From a checkpoint of a small transformer trained on Wikipedia.
Size: 2 heads of 64, MLP 384 GELU, vocabulary 2048, 2.54M parameters.
Training: a variant of Adam for these matrices, 120M tokens, 7337 steps.
Each number is 128 + 32 x the weight over the matrix's rms, rounded and kept within 0 to 255. Layers, rows and columns count from 0. Numbers have three digits each.

# o: layer 6 attention output (transposed), 128x96, rms 0.0668, rows 8-63, columns 0-95
# v: layer 6 attention value, 128x96, rms 0.0538, rows 9-63, columns 0-95
# q: layer 6 attention query, 128x96, rms 0.0531, rows 64-77, columns 0-95
# k: layer 6 attention key, 128x96, rms 0.054, rows 64-76, columns 0-95
o8:099114131155157126165093164104082171073168111088092153154130112101130165116106132132130134153138169191154116118167131143127129219162065163060093098178112194198175167091121123085100154153136191142135069144182160153181106133166200111116094091154133169105109168126153148108149122161151099131
v9:076132173181095137128121056123118155131130139063118166105191168163146105174140102102140124138093187131108121209168113156127104114114128115156145197162237097130122104168191110105121122132135090139131152115144131093149141110108132101132114188148143087086212115120166143144059135108099107134
o9:208147069097092099076093182187155141171130161169169097121134109116149172136122135172088115090130123091184107150116140124138111131140107143092129112157145173118134140141076107129123128104129157164106112175161142180168115167148135097146155146140127158163104161159185147124141125121150126082
v10:136066115143123161083125147105129111167171133108108114149139145132127173124160156158110198125101166107166079119124167106051137134177121096144139162126142079098115134162076125149102124140113166151096061145137141165135116095134078199097091115133193134055097144116126166143144137169126171135
o10:125171104110110101125136087130143196121058160112175140139142169159123150162110149132129092197170139177112144174087081167178145116173188121155126102097093156083092142167125136126169121180147165077156106118096128051088104169107127119091155094116089182151139124088078123113105147115153138110
v11:123080120128165148128108123107124119098154134061113147133122141134094128165111106144119091079158158136123174122154073156138168137121109073117133167156155105159077113162119150066166128155124076114142210102125088095154048082130187159133144182107134215091118120174093066149124137138119131180
o11:136129157149141062185094128145183115078167133170117157087093122137175074049123134169104139132114136109131124184186134050102104179163140133135142128123123144120154099143106160187133161093219169119114091162169111134142175186151123139111157172141127095105138139141202136135140105118083075125
v12:137088143118142140127138100103118198202141131160142145136149108139124166146099149168163112109106119118155201172118136094109157087107149044165104040137134131112146140071040117101184113168138111083082119084177130112107136109165083170115159124135169104168146074077107154095122104110130105142
o12:105125114111150115138123134122134069141135087089146132147159127102070141109142091079153139157151114152087091122183112086188153149170128167129114116107164098156111160077141117113134145128119167145132152154159129126150092115118187122116066092095114158120033169120132119155144141159119126132
v13:112158155136093160131145158129151095057155104093168143154152150117142105148113127082202175128124116131160164087149098088090139128056080107153110067157126150143071087101104109118136151070161150160140129137164100128108122168129145116089149167062167225173099096120092125135160048160104146140
o13:129123136115141065152145179168129164130060133181111182053075121115136073125181152150124142102131120139121099164092133144120143154126150133090148135049144132162133148143150164152110192141076135112122166140110127127122154096156113104106170126144084097120112156144095148168145167080105111126
v14:072155150099134127101171077116165148177120115093130168118174125124156102139191172094124081170170098108104127159081122099111113117146152120162117157112168133160151093068133121126117077103165108151144077164158164117169135092114078117077076126129171169145084161093165219137198143133179135139
o14:168125080118166113132164173144117089132089118125129145210098164087078195163062144129136163196172152172101141144090157171078178095151102124085230079103085181142107168108170090115125115154078133120120104157157124141087076148177142090128177074079135113151184091111064088123128147079104104128
v15:125124117116148166132133158120035139214158194143101158162117151139195162111122139182133153157104175143176062135117107068127066135090102105081155179057135083137191103144158080137157160153149127109114164119128158140144115119187150131130086118194117084189166093103140125160140161075162117137
o15:142152076111164173101130117081123085175075165113185095123121145191086199163093115069121126103106075109135097104071157213205134090149214130094163124134134048074095126181151113148072075115113084119178101093092133101103163098070115140137148096138093133139145133128134081120034139141146129117
v16:118137134114171165131073127179113092044150117124132098131113132147079136175081115082125137110131119113086153146128152116143145170164179113150176176094109114079171133070209132126103086095108144147200096119123174111125157129128183078146127162100135092094103181172074092148102072143124163089
o16:135120093139079099068141129101143124170145093159102136096162145144192115134128138164102137111145119139176138145155116134107110135078103138120156150158134174135101131146088105153164183096129142125128161135067123133111172146110088110129097137100089204136151116112156117107133146083116108118
v17:102174132064050075133136138135130110087143141158064086087084101135175155156061152218183098128101129115162172107196076183113128119105118156066157091093098139114169133139156153101106152120142128189156160099111181062103171118111133155130126143159158095166140125123171186157111135111150119116
o17:152089094163139168146138151099103109161132091136142160160187073165161101084192076130076123104052087138094154043083147148228109106083170073102096146128166146154109146127110156101139150133136109093129127129101084176155131122121097163191097120114134091151153121161162048156138140157143144151
v18:086119181064110109144085035150117135116127111169121067138136160110180106122114109112091154122148135134151154149165139137100115134134100092091119133155182130132100138192171126139118092216088138116151120127127087126100176099108145120129130127170116071117146071157146100145148113133121096117
o18:140191138130127162072133139145117174091127161102110125107144132130106146159132030141087108070070116075161119172120093154152082135123127144188096094114132136088186102109061111076161183103153162176092104127192121170134122140147115136185038139097105125083123144131206132126129167098139148077
v19:133150135133096121103099122118154106076128148182108081159153112142100165100117142143134198123127086050170123093134162082151129115094133188142145100115155164103135141128132107124132089189133148135184101151106111137120138170113054182101150131123104075115103072111117133163175088109086153157
o19:099129135148136191169140132086141149150129160139190116131111146155121088124108129121128115180148123182089154137045111142150151089152142099153145117109088112123149079166135119106128134136110095082097122111122130123111102056101139115132093088145123152167137144144060127108146154091134146138
v20:141159178140041166144106100112128098160114140128051117108149105173128075123119148131172187090149159159183162122170110094177128115119099172085105138125125116135181123099097121137089185127139162106156176171165087123078113084155113102110174089147073067137207192174173121156165133158119110118
o20:087148113093147186123103183155068151084123142166174141141083077104186107124124098159079123111069123172090139079103148077120133088159100088122077103126162095183132087124152142154169122117112040147149112108085177132141157101131124159132059169121184157117169113079126133113143105118141129106
v21:142147112124105179155125140136150209027138114148112163142152124082183162158191121066197149162038198126160150081172164112103143118098084130137155110155132145126118147115120170107121136076119124109163131124128147092127164168137204133122142118158084176137138085113159172197049059107169127102
o21:122147139165088151084190131123161084201115191108185121167137114109046158076108159128110123132182051172122133129108171144150155065101118146099118182113126110103150128171131129144097111186131100203124122109128147115150077127112062137132159139102123086142128112160108141133160146196131102117
v22:141092176129101130155134133101199150107122150204126079137121100129171149109095133132084150112170082130135146116181082148153105136103114092090108090123110196171111082088070089163105122114157120139128132115144066100106090127161111101135096112110110145161153189127081126193163070123083140129
o22:062140132077138079173116149130102107085122090092170190101121106121129047108156128119150147132093127123149137105098142103139164107167078121153136141106159084172133146095124172140138152162122127123104137121092150139145169105137124149149133127138122072109177130102124164123175162104166122127
v23:118103195156128151174078115104141038167135146191128068144151106136148053165138138099114174112081056095136164134148042126140114129099082116115089118143145116162156095075137100137182202114132179127118131189115147117156147081144122073104136224113154142118168118164139128139129119122109041154
o23:111121105115131101145210117165108119080143069133151170101085125118140131113184144139162116133160164130152163044102155147117097129108114125134159125068176187161216098150152074126103099122111094186103095139133093151109144084135202112184080108149163127115144157182182116119148119152135165138
v24:175145114152123093080089101138106140143042085211117085160111124157125115090139075215117138131146098110111160184098208130067133117149224146144085167131151108162138088122063091128142138202127070156120129108091101182164173096083132103103147093181148051159115095115130131103219113187156130159
o24:106134171099173188139060114143157179106118155036146145120114184159125142197134148111171137119120230105125075122103099165136094115178118139116132097202115091092130168066104126139135138108053149154086131146176142126160145152120196105125048114095102174069152072154180159103102112102118179109
v25:197123118106138169133149148096180207090109066030153071130098134122131126137155157103132140106165144134150156129130130146104157121115127148076121166189097129150114168141135182149174193124148171174104118116113107188085112179085127156094113085117108200137099075129121085137107129142164097145
o25:128153160101097054102171142137135135150120145103098180101115133139098161137068147132146114167167165126104093116126126123089089154134108126180104093066127115108136138105157140167108144144100121067149101111172137114134120102128113105088192151125151094128098144111114138150158088160106130166
v26:103184052124140154091075109121108086118072036084135131191080117143113087114110148151091092140137146117140118186139113164079088112167179143103121083101098151104130122130122118126122081116114146137126143126128102115186130054169103129145098131129128070139143097131103171124201115123154072126
o26:138125139131178129109093149127139160046155133097057145049143122090131116141151056078195127143124138086127158158129130084119125123097102160140120130116169150097158148102095115123183123087057179110080108156147122146150132186141165097114096133112165137074129079116171136140140141137099117152
v27:145151158105123141114125086030097089124132127146174176122128131058146136116180199106132110141145125116078119158083151126130174112153212128146041116101186133103129113124136112152211159152097180104080192155146068149170166136112081130153179091149171120163109137094145171086119093134077109186
o27:111197108117164121127160154175125145055150159081083119113131148165108136102119132077207147144141119104102138103135156147132099144092085154156121112133136168169135147105062068109082137137119129135191091127167134167140144090158216099103136148103092133100067100103123168201133161148168118143
v28:134154135138129056158120144147059148096152104109108133134119121104153123123139115138107155133115095129126159113097085186091123107166103161077092155139148139091130125072104081117118143127125180181153146165098025187124143084105092099119153143139101108138160133174135151143155121120115030119
o28:123117070063089190132140056118160138136113131128102087120154167056115094128114079167189186133012131103124140160127133088120167112073135110130114149126097098097158101138145089179076066161119097133089127084150122137135183141159163133118033146102118169116085088092205181132112191151211149109
v29:136099152118143082147082155087094132186172129149173134118177152082093171117119148129126109115146138154205136105166134161100139145114107048125114111103104122166176094125151135118187128129054133172112134146122155153095144152133103074138128124148154116208118172148093096121142147112080050111
o29:065167130087167162141132144166129091102165060134055152160084143120156127091157093129138101115129112115132163085125133089144107163176111189080100143161142123145127116138103131118067148097138114130098187116114070136153168113118142107157124151122116078098152139116192130138102095136104160142
v30:098160078169148130196151149177112115117175135089160156119149070101138115172120129139139079123117106110206134099148091107126163144163097081153130182096108156167136105138132145129153102130134209145094134132128123104141114085136152092105150101131131190113154147146139109190092110103095133105
o30:159136197131188087081115139119171101094118147162104110126167061079130058087166095112135146108038069126046112165173148121119087093092153182164101137112138117106158155163169128127104147115103031120151146103152108138134159117110133150088168131121095073156171107151127168070188131138218103140
v31:144139116149103107129197105093140127117134109091141126094123140117130110123118094133126154088092119159130132107107067088132102145115099165175123161115206097087121156145164124125149149197113166160144110122102159200133151142113147142110153200152082091162165141118120051104074133117097148125
o31:044153138109121158093115170182125125143181125170076103116132114124120135083151146127084132119094134090163100097118188128152097126066169088113141117162169128185131092095133142144130109082163090098123096136144062119142175126119081083156070088125131172131125131151178181116188134111186167118
v32:110175106174106142119123127138093149119158137176109173209154116165112095163110151065156144132124180171183109147167152112171164101141166105079113155125146141116073158205134136164125087126113149153130180087134175071161179160145142161140146137092126152120163142058123136129106137181076149129
o32:122100096123127105148114147108116126092110181179162132095114053184164135145166131156116091100135149089180124103132103117123119142144121149089146128181159187198113089096068154086129146156174156099095126191125166134144130149148112123167093127130155105096077140113107142137150113129129084091
v33:097133136158141104118180119142120118137130148119171129104143109137093102166104110131160120148105088124104124041120172148168153116167141117140141117100100159168110110130177135121090117187128163149153126134111127098150128243118196143187127173051128092112151152152120100132137080165118145151
o33:104072123113100099125134137129146078167116102149051127131067119147228132053153123135130143111125147170116122143137155088080144158077103113107098116224094138129180150078131115109182122130150141151107116134157109119128127092141097102167100085116141126130100134070105170108142171110150140078
v34:073053151110091086052158121145107104064088170152131102144177161113176155071132161138099137102126107113152128132156115121089121147067101151142146114105130127162170112077134145137131103127108082127130161138158173210091159102132150209107131143219180180124077172184171098120135107088169081109
o34:132136125146148169142192089126158122162135105091098115170134162174088147140176149110147132175160139136146108103095083154191158084140129080109124165110102107065059097186142131122111143149124086135144122092104119070124140130119116106100189130063104160162215145161138099115070139124139139127
v35:119143137104106170174134093117073120161107122122138091164133144097164128160148146164111110076145065210139172121097124136193149128126181139114129121096131175122145084147160123139113156169149143087131165086115183116143090128089140125091162110105113087090122114142187125148164059111102103123
o35:174095096126203102106157138113098116095131159148170160135115087135141152092134089100139135157119124115141092117159108114067068130135142116139116149150109126200130157125122111116164111080108123145184115157131107100095151087132138103187059135118173161137099105139116116091082137152172151181
v36:140138103100169157118164120127105109114161057034156169078094118133109135120197116098176117164146162120180111169075088096162147128072148120128076155146122127118143072135108114115115100134157138085102099124127130179108109127139120162133108133131123164097150166183156138078103118093112141085
o36:147121155133121120126130154150121164109097156171079117127185167148130093110147139136065136102092092141096145132144161153128131151120144123183116104109110148096101142127159110186120163144151093118148169135162156071117134144113111164121114105133126103177124079167154094129070171101126095162
v37:153132130169141119090166161101123107085114145143122099177108140124172086121054101165133110065133129121135126153161067218165187128144163107132094145077113110097140200124153147159152142116147142130141149118157121185110098084133115075147101171125168111115191102196158070101087093147162150163
o37:139086111133079094173111082112141082141117091125095129079112100145208120112134147148169110118096107102086167116157194089131118143156144089098117169159163148102058101082087123097157090106157086194144109109119086093172126162163198098127063146123112188128113102148168198107120135131120148116
v38:073184137137094108095095153069133133131147106160096116084160135077109053115123097150137110102120144154106131154156114132128103157128188136080112114173140101135163109153076101146188133130106144149088117176109119108134136121121092094123161151122132124167127110163146133101118147177083113104
o38:085109103126127102127057120151093134112137120158119139149113130111169097118152141101113127106123118125139136121146112134153124120124073146093145170080134143122153123030070141103077110092115149110093148169121096147132175132176186127178038153148176127064100154110223114122160138100129136094
v39:139105107092112135110059158120148159151087122156088129113180139145158189111123113158116133123076120149099154088099123164102076185120119118174151080092151148156138144132124110135104179066079075070112093097133118139129093162165112126119126147125107166118066087135138079120118098097142155105
o39:171116219141137150083155093149112146135123176151159126144128077117132130142106090117092117166190131118154115131078103133184148094161133102104146153079138057059169128115140113135108107131127108111129144103114161097121136098094161138135132116195135160112141136158057112127110128162104078137
v40:162133156103101148130172114160135134097132123182130171136159109141151107097132124121142127155116098127159075165189141164133116128056131206138137089193131155189223156109108162148095131092077065140124102096141155163131119120144130129115130042120140102191134122100126122175141098084178081136
o40:115134184142172206128212162110112140142088171113150075178128114139110159174119156136138141111184088148105145041049153155138138076148137125115154094107103025114079152101139111107148124124134086159137130118127155083113174150156182142147182114137110129164124144164111163157105168159112171159
v41:153059144069083089139134156126125143104118124152145064113114141113083129124122137152133097106145149128185154085143089088074129137120118106152118109129136176122128152138155134097186170146108125074141132151128099135059113127169104133077142067147087182120096102135130067138201159028093138149
o41:117124137159165098152126144104104151105144206105114171138109123111161147126132127124096131100132112113068097102120101151177095112150129125081115121084154082127132092130124102186100179138188099119119132084141159120174107153117128144093079143166108120130133121105110119157097088152106066181
v42:099176061141171060138089124129154140196106167107173170166150123104102144113132025121088126145117098123157161124130132125134181167163068152135086116156166124098106183094131133175083144184147104127141133125116087128106193212110075149116127182153160193155125107153126168117155132086089085111
o42:076136102157111134120160160117135099147158090120016142123148154079138135154185098130146127096129158103101104141114125081077113160086140072112134101110149135137134078079111121120078126108142135213100152138216097131147105101087119122127131109087127108101141120126146159115152121110171131122
v43:103173115091133148167192128077163130138125116108202138090137151164078098088117124106134120084158159171131131096135070106181197168088105073140133142140171127211115113152122107132129154142153114113177120121130171123083115159108131123174165097061084154056161136160124179101092137129088160124
o43:080089164158144063126127159167094109129154131137030137080114078102185095089155136140098121122123038157140083112113113122115139168086082139153117081127089150194154123070141134155127169070184129088144159150125123137155119124128099176107109138170146093198083157140104121153162111135110124168
v44:103086173122150127109081168150143139057128104150090099122131101105166252176127095137120114136140166135117152120147152164074123124116132166098163110083086115126168161148171086145133131154150102113131224122058155185126130128078149146124086066117113095108189139157134140145107139082087108155
o44:194157135107128148084134157132139162179188185113126161153120154135111075137098150103087136106094146081093071103126167110163141096128157081163107179159110081070158097161092153162097134098150070116139149149119129165142137100151106138191157175120139130112137138129160052090137113115168170183
v45:216126100141165183145117175114202089128141123140170108169166160122107169151146107182115125107122115168094184100103051120142147159162182019083147146138113173163144203129132107088096158145128145165127178126106114142079113117102168076095135183129032137126190175107122102102124094166159139104
o45:090081069074110114106150038161071087158196079134090140153141114113148087117188152122129128131059118134152117108199151100100108149091086118128185122095189165151169065122099154174116155121152076131102184093151116135194195169137120118153085107132201134126066157145183181113143155040135109136
v46:141110086092103071050117134188106114170076113160095101144107145118117174086164097196086123084102183140180142149191075132123117110124127080130128108159063120076130130080113094119097115070113126109156135099082095177138084101106020147125123163142143141095096091122170120158172171127146162170
o46:211111141126131134155114103136111118074098092105181109135101133206130150153095078104124144150162115126087093149117110116138087142175136141102105135110117070093111134133096144141170139168162139082107113107140155127113166157132148152078174135111117112154075068120115080067090082204130103100
v47:116152163100135123123129121161136100122155106177090125201138126139162144120142150094155173164109123115136078094141170092153077106137113138119194121080096174113160066124124111144132111154108172141094107109108116084118081085106127124099084123133163127130128121115092088201134196158098127137
o47:166103129147128162105130161147116141141065178127199099162125174170109134170063124131101106153101156165099147161104135150133131096144111088147084137121084099081135107177181133198122167185110130129185187091139131105097135109141084143125154135131099139143165125138113117109106127178153124126
v48:123111190111132140139133123105125160134123175147127101135116117146136130133101112153136123116151153163109129145085151118123094117162109136095126118104151050085173081116144106127162178158143132175115173155155131087111152176119114119121097109120171115139068074109157137160131192133118088086
o48:089130094105131111097132135116159128098134148107151136162122181167098201148097122127136137103096132123075142086141133133149151068100101198149091135111091120098158124164137115117106049102096161086166100118154074140148140080143152126146140141115106164127154179167105114131144096116143129137
v49:095119127121146110171134143105121172097111181125147118117164147085147066126141092134156130161124144171151143088104122119146148116188156110141148121117167111151049116139078124124152071108156139143128167140100092097109109104143187169110078095076099155121110146126106129112057176127170144160
o49:128074141093104064120111140132138136133137123156119146127140137120163186097156160087117127104105131148092114140123150139115181172134128135106128136172146111137160158072159137089132140151137120142107114172150165115093098146123130094083106132183151175122148127144096158097187138121097129114
v50:141137207124166100112117110174109148156101063131120108128097126094114107118138149126155183194167153118154106158127138095129093096162178197110088131151108076110116151081153153092119161115152124094123157140137090148119131187168066147088096125175123045164125070126150176153131207107166201099
o50:089141016126063213114115160084129168112130149120170072156124200141074204153102139138133094120111173132094061102088104131146169121178146106127146099134135135095078103134141113122131131145120165092113106116128163077127095110118198099116136090119157145153146125107108123076110114137077136172
v51:124130150083141102132113056146155150095064122123148126114088120128112127167104113132064076109049109132119100167126079148053137171136074144191100171143155114137109085115095183117161093156099123109135161158132172157088138157168112079134166151151160168092110089124056111056135081116081142090
o51:128115089141136139078186129127148091129147087087054138060120157127076133083175121098168141154168115099150110157151133156101147067110167110108145093064129155115119085208123095140112136114172157118122082112161089147124125117094161111112079144093135130096096154179185179191119132157168088145
v52:124096210167104152116062131110166105143123165069067149150137083147107134135141098137066068143147147085158126103062096075080122090090136173100120165155131123133140083105134112143141161109127103136111145130101150150191094098168133093111147182137169144143145101155203142131116145096215081143
o52:182114083065161113097167121130117130130102108188154143183076150163137143133119154153191138156119138092098127175137160165159126134143133139118126153054119131030114112148161062151116106144106116136098055103158126087098135112116223155174163081146073076142156134160165079154132136119068130140
v53:161115049150178108148120114134125139119141172119121130107175134112141095157174071124168095159089108142077144110145160086138088129188077120138106166148169110122164137109176120123111107139060146178054034092067096090124135176155126143127103090157103080158089108075139079101132109143113133113
o53:101126177131083131104144128103126113135122151113109117143127205046121127104098179139127141074098148090112146104132113176121125111129141128123160117150092142124070125133173145110140117104124113145176132089135140147151124083075160115105126112102098113109170179184135174099106173150162186141
v54:170084161097097094128130197080126217137159098097093136126118125152128119109161066075096156096181145152093092100129112101136177119114179104110112124130146107059136142099115125145172065184091050114083132085124141165130075094140100136157104065115134140129163130156143125214102093113112181141
o54:138123129154144073117123091086116141115109192154138121126124104153092147146115175153179108187144090082123136115107119145127161144157134162079114137155123126144053123067158149136115169129135149129133124131139134071139108128151185143118199133141081176096117107127097112085163130216097112112
v55:133148117118101145143101094142173170137107151104113152153075106112105108149100124150139132127120139153126150115113133082148160083125098081128151165119144121148095174083147108199163071171157065129136105100116047106138199171116127136086144136127176140098165101131134152075103075194142200119
o55:174140189169112123108120082134156137108130121109117149098198130133100115121149127107120162149117135084087107159145105118093114121109101140141165088144147153139161129135126164125099112090074137120144135184088181119130104138142144165139105100143132131126088163144134186155149172102179136135
v56:098104118142130101067110077160140098065059137066142154216120134112152123151172127091116050115187077083082091123083134110063142100183154101140153082165104119179109111149088086195173166156099083158131063156127147136145182120139050128157104096070134129144150150122140163090144139139188118077
o56:179134129081132165109125104128139137109141115103126127101115127077109135159189173100132136181177223128108101133179077146120116136117161150119150113106121154081105154074111092138131127128094144101133149120108121135122060162160234162112121089184172164122100049148129151127121127095079142145
v57:103109087059104092155150140162128165136102169110119101140088078134148150028157136080097160151108132081098091062188168157063118162114118145083142066078071113090219114116164109145087212123128198083139118149050149114121103141127147106128114134150105142122053158160124122135134128112114163164
o57:145143150134113221099196138100101142147143144168156077128181148126095180125069168153103100114129132111087148127054128166213147037108111118177141152122132058165110113207150141118139094157149067106187134089153112098115164104058098182132186106118132126183177164100063117118099131119115150111
v58:128090171160155130084141155157154151106191098105075176134184116183146068153118109122125117155120144143112124135124201152124109120142182086126135102123119133163050134121142122116133121132100135143131200135110126145147141143142108133158177107083168130089182128136124174160055056108113116124
o58:187108109101131071101083105131148126130082103100119160154122131079135079140143158102111083089098098076135114135138181132119132123117108171082083172160087148097121130120133141147154097136130101139110110127168141133182069148124155130136139171156102081087085089110144170100161136180140109081
v59:097051137117111132172156163153102146214086075146163138117107118126033128134153104141106117140143121101088083112144173117171153170117154095120176135166058065107160105185138110095113111099129171112171150118119123150106104149165178118138114173170180168130093081128152114122049153104149131185
o59:223128087172098160160110065110158139094128101118107082151160151163175100111088135138094166085096126106124137106108142182123129142117074137128092112104097143079123125122157184142159142138197106141142124074126098110173181157066101219118190144077095124120141154105120087163184105131128140095
v60:115131132170099108145109180140131135071171150150179109100132117136109149134101104187166151116149146095079159199136146152201155090124031125151129162139144154132132124164203132110075095155154201104180141119106076064130154174070144164143159175074163127136185122113070157109123156139096125153
o60:100076105087063082138097074089160133209132089123135137096142098119170102115142085091111085124047094172173128088143146063150096163140173148157070131112116139179126168151079133138107103143163159124124151165117146178147148056123070152140099129142121107120066162095106163106151104114086075033
v61:141124146211143121133125111125128110121097119151085129106157136123082150147110110121163177143164097131122143050121172150153168127161166125110072079126150136098090114157107133143126130110142123195133180121151182129121150128146199098115126152116093053141177094095106142090102101155131111101
o61:096101104079171096147078152117092120108163071092112131123153105100153136102153135151132090113120179103186112099152192104083105166117059145119106119164135134154183189094129110045068146085074129068067115179068083157184140195115121135132020078130146153066081121155182148100142109065135123162
v62:116122129127151165100100106122127196096138181117110112174160106113140099165148101161088139153121150113104123056206147104122147068114093112144080098184111129119141128100141116130120158111078109119114104118120159146131163133111164148114085083155133138144027051150132081163128186091144124127
o62:124168090153118151095140162117166151119111156115135087124051165133054185126081146138135125081134109145049094170111138132162157119114135148130115126081087088042142097108126149097161093094141097109168082087181147096151107100133094167133196149106083130149146157103073094107101163125119130168
v63:099084111105103105133173126140132161150074154097118164175124125097137064169138135214124093188129128114148163157067159129114148119137162084119116109131151123171068103078148109142166063160088153120088148151166170145159010146148133133148144171071139138078139120094099176097121118127107213075
o63:157122176098128035109090113105174102083161111148142119091186141148107165119161159095151163124188123107146176159184124133110148141140116123128136142093124178147095194111140090069110111095083161118110077168151173122149124160140159099162103112116116138122105086137110157118182152116070058131
q64:103181181158193131122161175078154065145151136147206210028141119088131124070152121084092083165109177089109167060142111139131085146073120072222084099057192113135162151149147111119163132138061170164135122065155078163126163174147162082122127167147105115202062066104177148233086132119175112224
k64:098121192148111092171173151167126125111190074211100145065152145136094166112102157170134122162066150132124124105114104135159046096079119136116121078098155064091140078086142129071106143153180090102168170159100123136181172099124133135157128063219207133147116113080117140127066144183103088103
q65:045154099152172146124180141079150083119154203156165156114100116061170065088129113066084089185020185113137143077129118167079116108122112087166149120120170110149173160100128098192161134182112155172066090079192099133070138189164115165096174150126160131139062099134168173200112101097223151168
k65:234232159218221144064035084161071074122101184144199197036062080138124042072207097065071079191113064103134110131055147178093127072138183143192130063098168083123172103224151047094103070132032174214101120074204099055049153245136185122036214187156110127081156039070097210244124124214134157233
q66:174147130081080112099062106198141163088119042112065128181216164199108163122107155171198157109255048133091145213109118050167186102186161152096118143187129154085057091179149161053126077106181189089223138186103185108146129127115142098174082095117142086121209145114105127069104104209068103053
k66:096066138074075108209154139119181150163092089158099132190159171125114166133093139156149175111160135155102123137145125107153159146131126170051141135165133176124104145076118173136134125117179112074159094171103133133157147085101132144194093083090129138107115152147102114070155159081077121064
q67:142119121096088136144136104145121128121067142142130147108117147140129157050112158122141110097156102139182114131195119133173147138153130116157037108120159139144128093116117136144184137107117162133107115103074139134179138136153145088168121144138129106124127115103144123152119100102129135136
k67:150026129078070124222188097113141151123170122123096027198172146113143177140061158172203144112119166148108126089174128096135131185166100133078126172176112171179137173003129173144094204133181110085113143247044127156218069040118094130209103058104204155179083150194164044064137165051068062043
q68:169105132095063055165116113137099093148074090155076146149200170182064153079081177193147132109214051184119062156182074090213193119113161128138076143162178114091055114135146217067128132066207156080190170176026149099197099140125148114212078054178144105152119129121144125089091117143058065048
k68:134114148071069126161140130124114129133116094153114088173159167121118160134071119143182163078141117147123135135133092107149117134134129121113113137153115144141167137091133196124109126108143127109150107171108149110166117111144116118172109100137113088131111137150122102098087113122129152083
q69:197054171000000014186064044148127101172115000166000132208255223241035255098000233255167188033255000202032062191192101016248255137168174168052103070210178208068033091102133255028128093030246156000255163236000211045255075164079164089255000084187125007155205152098098079046104160183007045000
k69:101167151152106146103127126135120129134134138129116091148159141125118131135103140125136127112113138150137136120099118140145130118136114145137134110112133105140120125123135145135132138122121153129100116111129109140147126133110132110134106131104145119116145143165113154130145094123146139115
q70:149119118112136092131097118159150112091049096159054116131155151102170086123131144171117121088179102165154113111153128096145163141062140131157115077180122159082200150134191176121154132084154198085180103134101177112158134111093137171155065076138149099106117156173123153085127159131102175087
k70:107132124134120148127114152108129112132114104136136141109087095101149118118133092098102142186120117115123110130147126166125140101124105148127135079127140169136151142146130096127134141157077169124138161128178131113147128114125144144107163113152152110101098069152107164129138139085115148132
q71:122147111105113069117127179159149068107109090161089093103136144099107139165201094138133104118118173127127137116093134154123140091136153123134162074119086143139117097062095128154140151228126125116166147130142154124123154161103164160117156068078089121113161130146116189093132106105170156140
k71:124129103120137113144146124108105116131101100168104093089183081124059066132143138136107116149135171132194095142129061144166152125137185198133147157102126200074101160144120136123082068144197146123140158103164159109123056163109108158095153089165124138185124192189131104144170113150153152102
q72:113094170089131101203167171081186114184202097204096138080183146167065153105125151138155095147115166105123146137115072134167081112130113109095165126083157072132099121164106109068114159125125157079169141121111124147139142097034124122173121138126121145169161096094128134117089159180069099122
k72:144165130137175165094088108160058113099055190136184181079093115081148093122161091086065165167119119117129119148055122107085155106126191100184105118153164118088164147153091071125059105177055145151152119110182105074119165182210123123064154181113140175109154137063157129185097134166155174165
q73:127064149125130100199162196129255077121112056222104200096165160147035201144135161134174105126117153071113115094234097068228110228077094119027107117000148079129117098165126149040171192142135117099237163112082080178192172143033151095180118121180123108238085157097146183133091197141069057145
k73:164149060131119158080105087124103142118096155059134112137101115102208099164129116084078080153100127137122122109056167150056164056193180114171182137171185134104117125150147129130109084110098146167048065069192123080089151122136084156091145205096134123129115064129156108113149081141195223172
q74:077178118180155183101107142129138164114174198081161076126078105075165093160165048096129178160099168089110123118063163161068067075127137087127201136137090123124150131148084063209110111189094110163127110162183122151104105121126107205027197134103130183118127138138083135122149120086176176149
k74:172201172196182110051107149130105094084152184171146190031066079123111094137192092082099073150110114091167112142095096171133123109121153135161169089079148108036117070185177055074111098121061140150134088042176142104061166201108123131068185195162085141116147089064126173225076132243184114218
q75:177094167068012050122112091173128128167103082174021160115236200174087216076097157181169143075206023181098096171208097049175213120097148178067105127165191137080100107129148229072173095080182146054206126205021177061230113141092158068213031109163148087158137116090144113075099122169009058050
k75:109104109069064105148175119131113135141115083135100100209209187111157158122079154193161163117121117134108121122163124100157150124139105133110130131145141126138135145079109221124103151149163127064149125179095107116154156062175136165185083114125130153110106141124140108077166146121103146064
q76:112124141090139114109114109135140156093128098155108119165158135108113123150155117138127148127140149142108127143087140163132088158124131113095189093130107137091129138139128138093112089144158086143144148142166099152134121125113102128109146131137163151162141126142115173141128156142113163092
k76:134200141220247112019082150122110099038124162077174229054024034167194052101234091051055063163122135053171114149066111206106126050136142107216147109076121152128113126248155008193208088131062162191060149000210140112014183240150119171009242195116089122105147044086097221255110103147198160233
q77:108123133082117145121126118120120161143157098121122119119140114143093126136093135122158143159147114111113155175125136163108128127153119144068165094164082159116151134117118137096132172136136093135153104164143154147127115130103113143093087128116123158113157132119118166087139144139145132129